Weights of a small transformer language model.
Size: 10 layers, 83.6M parameters.
Each number is 500 + 25 x the weight over the matrix's rms, rounded and kept within 0 to 999. Layers, rows and columns count from 0. Numbers have three digits each.

# layer 3 attention value, 768x768, rms 0.064, rows 407-447, columns 64-127
532552469529508509491482472454513508489426509487494489503477458549460522520497479550463508511544483517485500443512520582455507471415509497491471520488483508515530505536505482502465542513497423
474490525429483527484540532478502519493487483536489496512536485539512455433518485534456526509497476434495490466516539490495514475503442470543509472481470524531470488547511453543474451436501496
503483441502518532477521522472474483469513581473461482529526517528528491494490527498480523511515459470482511474504506533532481474513488464482509495544515489456480465513445507531456479505505570
494520519519497499454489506489503466498513473485448494515482524505497508513478482462474463498478503538517510471446500494499466514518519518508476513525553517503562517536443496504471524539530504
540551510474482538515499467509514537498544558519531506507530490527470457464519507477493466503540503499501515438502482498524469477434524495501447497489538539517522530516491556470516482515500490
517522530509469542484545484459506515507509534463460513509511489499516517508423494545487407460527549531512517458465513499458513487477514517553498520492506488509483485482505511535517477463492543
500483449476489485514550542471504508514537556506534500529506553490489509480465530544512482533479501532540518489474472506459478513513554511484479574485494458536471485481533463487455482483500501
513514500516508516534537466514506486476522465484516498489510468512480511462459492458477518490538491499552483466443527567538486477477549511490478508487529480455482523546499512527522499501495518
469543472476488507481499528524517472464492430470506496438485553536475522490453471521448502526475541521496537479499532487529461453476507455505462486533469520496481519492489476533436513525519538
535502453528534560483489559546507506493494464511477526506473475502478504485505535532486493512496513485491489486504452461529516518546501531499463491529535498507480470520470502560508531525501503
547483490486476481503500465557469554497510510531448523459482524464505502544477513488462561494498477529544482520496480495522533499507569472475524553535490547480499476520523501461553514475518515
507502523553525502512492488512510512514472513487495462404503504471448520522547550494499506459491458496455517472456511499493493493529468476521515493521499552510514499529555515554529528510515427
552525539506539524435540490486473497534522525496511501538499472512492479510501509454498497559492498477551513464504534533473490480464503523516516521526473479534512527506517521468494449536493505
472496543517503496509490489520483497509509530506531511522492463502512471526543450487508505554475492517469528487509519454519529516505510500513523470457478489494508504531540518482541513473526496
519507508528547490557549555501463497452496481510473472495461472514511475522523507466478475533477497526477507418458478526540504459472526508466494509537463493518531500480497465455518526503511578
491425505501529456491508523452498484547496490505475538508505455493517486475506510497497498486571481492485536455513513535498509492507531499516474518519497505501496512510506460464487530447489526
447527545599495462515455451504478564459482516498488523470492513488489526451522470514500484452568500587445483490489521444462504508489468519551518476466469481541515473522519503532494499531531453
491525566489497493538516498501510478443516481512499534514512493481448504512494496493491485500480495458528470494500456500460493536514480473492491542511471498513502568470526513472513462513501464
490520534538485502480533509492524556478530494490526479449499472545503543520537545494495471493492544500538559567509512504468518491502491524563478426474459494491518514462519474528492470505508516
532482527506516489466549492478508546527494506516431560512478466545455481481557496518499475511544510505514492457476524511519479480487493497562481508523557545505553535429454500467508548497494514
555479508431552513512471448549532483471501547465541469484479503516508584556467468489474507501478535460505471525485494500496557479509544535510521525516495480481532509506536494520536479485506515
511521470489499528499511529492527518527507538530481504505517496516458507540445477466504493508493523484496519527519581504534498517454477540489519488501526475493495510496557486484509518468515475
508450505512486499460483476529511480537515483518449545510534538543502489499488487532541520487519512485492498500536518486493420500519520499483432507517511491438492510558456527514495501482458498
499530482536479524533474504470515500510524469488523545499484490546510480537464511476491540462495491523486494505464470509565498488545497531510493555534518518489502512514479486482555495504500529
486512496522538473510502506488520488504490496552448469511538477497503506535465493486556516496526503515495484480442533473536454519487459501492469479524515530497481454486489540477492490495461507
521495446531493459478463541439555540513476538468473524475473497467490483519490527530495526526522474529500515543467548526511453498494562533468494530497496589468523505475493483503504490538545466
495517501526469492504497485461516456402562497463485537507513505528573514498523460453526544499492515541504435472462494511477481432520479472482537510482489489540492465508508509510519499513518527
524539515438465505485507508507468499486513512493511494501479458522433502507494538511533489522502492487496520452473526575466535460442498486499519475468484523499513516524515442483478470508494515
473515451504491524464497516477493521504531515511540474496521522506502505546570450535506473513537493489500533437475513507465505511469489455538540495491487507494500477506484470532523515461547520
527522518465508510525459515557453460546509509486472491488506504508591485493535540531526456467484512492509516480504477504492496506485565519495462524482481487555501479505471477501507555516502514
530504468544473503472523517448541509452495477505530455489510512461507482498507512488503525515472551477547525484521586526507516486500471498477522476501513505497499492470480518518542487528513465
473547482509476514533540547465492539491491469509486477528479534476482476533531464520508494476506494505544509469488521469522496475487469524510496473503518508496507486493473543521495513536532512
496552504500454506457488477507451556483497507549480534531478514470500513499530483522433490558469502540479470503519492516539484505513510511530516492558505469497535552478476495508541515575501479
515504467507482509467552507531417510526470496484544526508478557494471467537494509523467527499533486587525536495530486485534467507477462467448494508534468467515475459460502497506454499479510506
463531472478488549475467479488505446490487525493521540531532454476516520458528497521472494500521458485512503564496563512516509493477525465491528530489466528477474503496516499472584488540503513
484511551495499521494528478483507521498457517527530492551479511539502518513490527528413545530491498467547514481493466531474528486494540539452455490503503464511500483536467530501466533529488485
499496496504494538462523493475479519494484463447581484544552457521537469526512479473470527503504573526508545513534488476496505536488473514439490517475457514460485485516450504480529520487487502
525495499546500483481438501506529506496472537564496501524457537504490505510494527488469484505507499477492505504509485488462476499483522460442467506500522486486475445490509538508534506540445504
546504493443532527490516468506471546456465509476488515544490522530489496461467476493504455498500447495506465555473506527550485494500529480488516495467518442515517556472524566518477486529503543
458450485449494515474512502498533501429510499464474524502504503496533406503495532524511488443496500490517479501459510480492561507544537477480501467505517506520512495534526486526465455472501468
514509473488487530539471495532496501498476505509477485487464491519486515530527522519495447524530535516513518516474497543448482526517508468465556513531519480503483530479497558516557493551490478
# layer 3 attention output (transposed), 768x768, rms 0.0594, rows 407-447, columns 64-127
507448498490444509471500503537473520504523505516514473440522461482553486540501548483469504475488569487525490536514498481559563516486485483493467483510490479526454495466483535503451517547522515
488512479501446468435484490502549485534512488457514494490432493505489475527487494526504529481526468473473509526502499505479473491476489485555480544497495425469479474459506499475541482519549489
474474517437463466536504519505491492530458463498514504506440466437502513491523509441503472488500487503517481511512506525470484561509471484554525486432553428542508478511505494495457479520510521
522515500502514494498528541491505561490535541536494513497514471480495495466536483508515514419442523492490503524454538496480498449513482450472520489467483443493478497513499532530481533474520538
511505537504560514483528467470516460490457520473463545509510571481477520502451532487509504479447515495542445528491446480541489439524477502499527527469499488513523551488523444474505516504486532
506514506496510460550498503518542486567454485506485552476495520568486465508495447532472568497487464534467431496497499530539493487470493539493497528486509532442519487492519497488498494518498503
496491496477548474469494498523509521541454458471503556490495477425498507566540486484458484435553524501491478485470509513520488473525492533538489513481595486476488484556523482505521536550470527
568501445452538478533448511512445540492480503545503496464560445508513512499520507497483453475485461516450515499573527492585514550510425503487511495479502519488546526511533509478525505448498513
485489492498528482503510513511512582471484508505496517541484498536471495507526466478517447465489470494456492538497512504531525517554477505513545539484476490516506453487479520523495475461534542
513482504470450475547542502457520467445472509485526519463510478495521483495442466482526530528491523500549508537515488510495484481529499465448504461484525467446482494561493465510489478515430513
482527569506557468446463540518515514511527502479544468532513471503502505427499489506542447457476502501519456524523504560484527487476427528535489504497491507504505522490499522550500475498470480
467484484501521492545487542474505500519489538516530502549493472466535495494457459575504506525507444489490442500464472514471522468461491512489482482521538482509511491491488479468511486504467500
503506519484487441528488490541573490493472512448489473496506556541534505521511479490495541494502506517513473491458498490509497515463501502468465469551544499455496487487507452497481530489459565
466493471479479524488521487475483522491523505467436480554492554485523476536482536497462505422563480477506517530473490522472505466483467561511483523541466539499515472486478486490501536504483492
486510497449478492488477486511525551510504493465477504556585492558468466512511585555471506519470528467502520561511433510518468506509446505532547492476519474487546544514547525485511516450529505
530530523520464482492457513516490510484494466462450534507467466519463481450486473532528482505468480484533523564489555474478547494525487483440561487518463523488544513495529474496542501494498475
473531487507519506492517474520474521505503483529509470464485515514509483534491516547463516511513505511508530517495539479557466512480494471509440464533513551495485457534492532521492513498447495
487422532503514496441487486446469530540519514498488513476470526533492514522496510572444517574481547547442503517508558500478519556473540511517474480493489473473521512510530486540527493543517506
522518483504527508455449562519482467478456501546548526514485515458515496502477430495468442482512489531458453489430506535462500501508455469473510549573508508534495501529482467479531481498511535
477508477511458572496464513516504479499441492483528513506484510509504524465470510553444508445535499493538514504486477483454490500566508555473519503470482559536531503550519530554502513456507499
526505546520500476526462486489486502440505466532507511519526501458489446492486529511550488489509505449502548467529536517502475481489498501475447473488536476542458539448434499527490476526464506
398507488506556447475491543490501517484496474514522524492500489540557508522535506487459507492555543503494499515558465554519492501505538473487484498452441496503499548473490446537476534540506547
543533496526445489497486529446457502478487493505524444516428456474488455495495514520480436461492517508478487577507472512529505493487446510479523545484448519522483520488487502490507510495542474
548472459517510504471499503512479510466497489514545480509531519476458530522499463495503445480513505476485475469493537456532467478521526535499567520480535483464559494498486506534478479518484501
508479508503492514497489435508460498471471525481525510486497522502496479476480480470503491482480541504495474500574556519497500534539527483517485489534464491487555497483506528555463492550460462
517484545446536438524510500531442459539487456518441486503534500558473480557563502479501480487491519503485489464538550504516476470444514481533508502548496440522527517525523480513480504470516460
540548496519480472498510505485536573521497537500513502482482489505483477524500480497509518537496468486502484509468499512521508575472480509473506469471514499478454496513446516471535523519561520
510442529485493538490450536506504476499500449523506492536505509436486538488568471535517538451532531507506473549534491476494537542531510516468440447487479514448514491473504508525488488546514539
506437495505521535523520490466469523512461522527479527434489513499472507453501530485454511505503495492505426492477494473495465436531526495530470472448520506557467463486490491521496490558467495
449514448503476512477521480507524451521501476474505467495462483472488498517466448457526534522489446520540478499477472562506502494545528489537561487539529480477525533517509519486439484538473517
496489534509513494482485477488485509521430529503514521466515512511556520472561486500488485489527462497501471536496471492475514496530567513472502531520486514465482529534531501488509548493508474
488548511509544467496509496501471508503507552520492495492482486496500489513507545487477459520510540493504504520520573511500510541494548508519533509485520495489480517462518487502509533520525550
476490513542532528483449536477522468508496475458531523485548485505477506509462509483525482456571556425467530482475456457511522475548525509548455474481545516520538496455554506537487513520518511
443459499540513512497527508492537511459460513472479501505467561478508524520453516490514462515514496459484491499517483518480536512456503532506485469503501470522486498501452495487491466472462494
485473525524531511478468471510476479512523430513482535490518534489513514538487538502501508508476468506491435478515508541478485486508494439542496507501489474446487474528471531477432506513499501
520480492503498513479467492470482488535519503484466468513524524493458454494541496412575530426542482487527472519470489492523481522544520505530498475438516494488526540501558437500525498491507464
523496495469447427497517466511482472496524511517494507415498505504511518440465486436520477494482514527521456476510528486490519469483527491488506448513485543504515466487526494521489477504534502
515521485508507512508579474506504520511535520498524483493533521465517526483490539514508543459527518476508481506523510480468549482496508531497531498564509537481458526493527486489467502470499460
539493506492473519496521546467548485533482485496496512498490514517444500482521525515473533504506513525432510505512554528475495537479534453490511439453516523484474415459537540511473477484434525
494512479516513509542506508526517524512503479536486499474497500540486522487499522539517480528493535521483505493533536498509553477445531506495517503463501481557467540564489480469515490451499496
525515540486484508464487497505517495509474501497492522528499500460489524497509484523469518523500480455505496482525513505494502465462501437551474487488480510482533457531512516455488523498471512
# layer 3 attention query, 768x768, rms 0.0594, rows 448-456, columns 64-127
489469507526459478514505509504504478536486485504508526507546495534473469508466516487489507521513507524486505508481439496512478531525534525481462518453479499504556477506500516459489507513458494
488529527480516474502484521545462501490513487482481543509518500516501504497499465490469516529526461531513491505483577477516480501500462499516493501492531491496477482493515522477451456481505515
503516467557454519531441514508491573524489510502483499490506523517487509524554472505504474457523497544479498537495517496549460520471500520533533508492536495508506492531463512498532564501488485
499547445519517505489461487518480471527463513479525485492499486562460488485499533465438457488471531523504511526497498476505517534493488532495435485506534514500491545541451511515504524488528462
518497446447539482526485503537516543465539482515488507475489477476530517513491463498509517490461502504462505501507526489487480492479501482557516519520480462502482490489543467487481482524479472
476479458540502455456483531483478470508463514486502528500539546532472489460514517484485475493541506513494500497497512488537475472495503530476508496494510477473518508487520514538476572463521478
484532455496532501474554447507485473521484485487484471566517515459517488492492505495470502543480551471495493455510474539505513526485525502504441490514495487465474497539476562533474479542485499
484454457513486475495487518526460484486499498509503488491515545504552505505468565503537528501476498518542505527501484475496478455499447539461518491530543492498535470502496491494500448496507486
461467491506485516557462475495537521459507500518542504510461491491516524502513492523552494454547495490496465532465473493496473522496512527502490506501497528477463500515488433514566546493512492
# layer 3 attention key, 768x768, rms 0.056, rows 448-456, columns 64-127
501479526462512488486482489523503497454438506491499527501513540516537502515478466519507519509477505497518512495484471473536483519499518495514488498493487464545509494492506557497506480437515495
501491531529472510521515486519524494481486497524487507486522506517466478476487525543495521505479460502469515512514444465503504536475463536438526496557507485522516535514543529481464527505454520
502473480480541481532461505480487500503488505512502493487509519500460487453511463523481498498474491569507486542505525494479461498488501488546491555451493508544498519512491530486486488524491489
489537481487469512499539526464491455517547460549490554511532476509476518532526502497471502515500502490531537517497485506502524543544507525525490523471474497461491521519482505496514483472484482
479537476531430473485531502513476493460483537468490534471529519483517491533532507497465493523506538553508498488519521474494540478484555498498516452546556471474513482471536458501493508474510524
494493469446492531507502466477498502519512502478468531488488513463524501546531486520481484512500467487511480502495535515462474504522510532524488524478506482505493520510501501525495468497482452
512512496495507530480510535437501462515507477484495495509543530482480500511474516488495517495528502498518515504455496534513539485517505496511574475562521529466474500497480498472502539496513484
498554465520441509516513508500517443508504506463499521508513502526450492488495484531499453513497501457525512490464466484549526558500542501494493505514483490480475537447507484455564478526521471
502534475479516492498552455485456513498463524501513508468449543484454510522501474544454536489541519460550479526506447527480541521481559486492476517512508515519476543511446556491473499497513527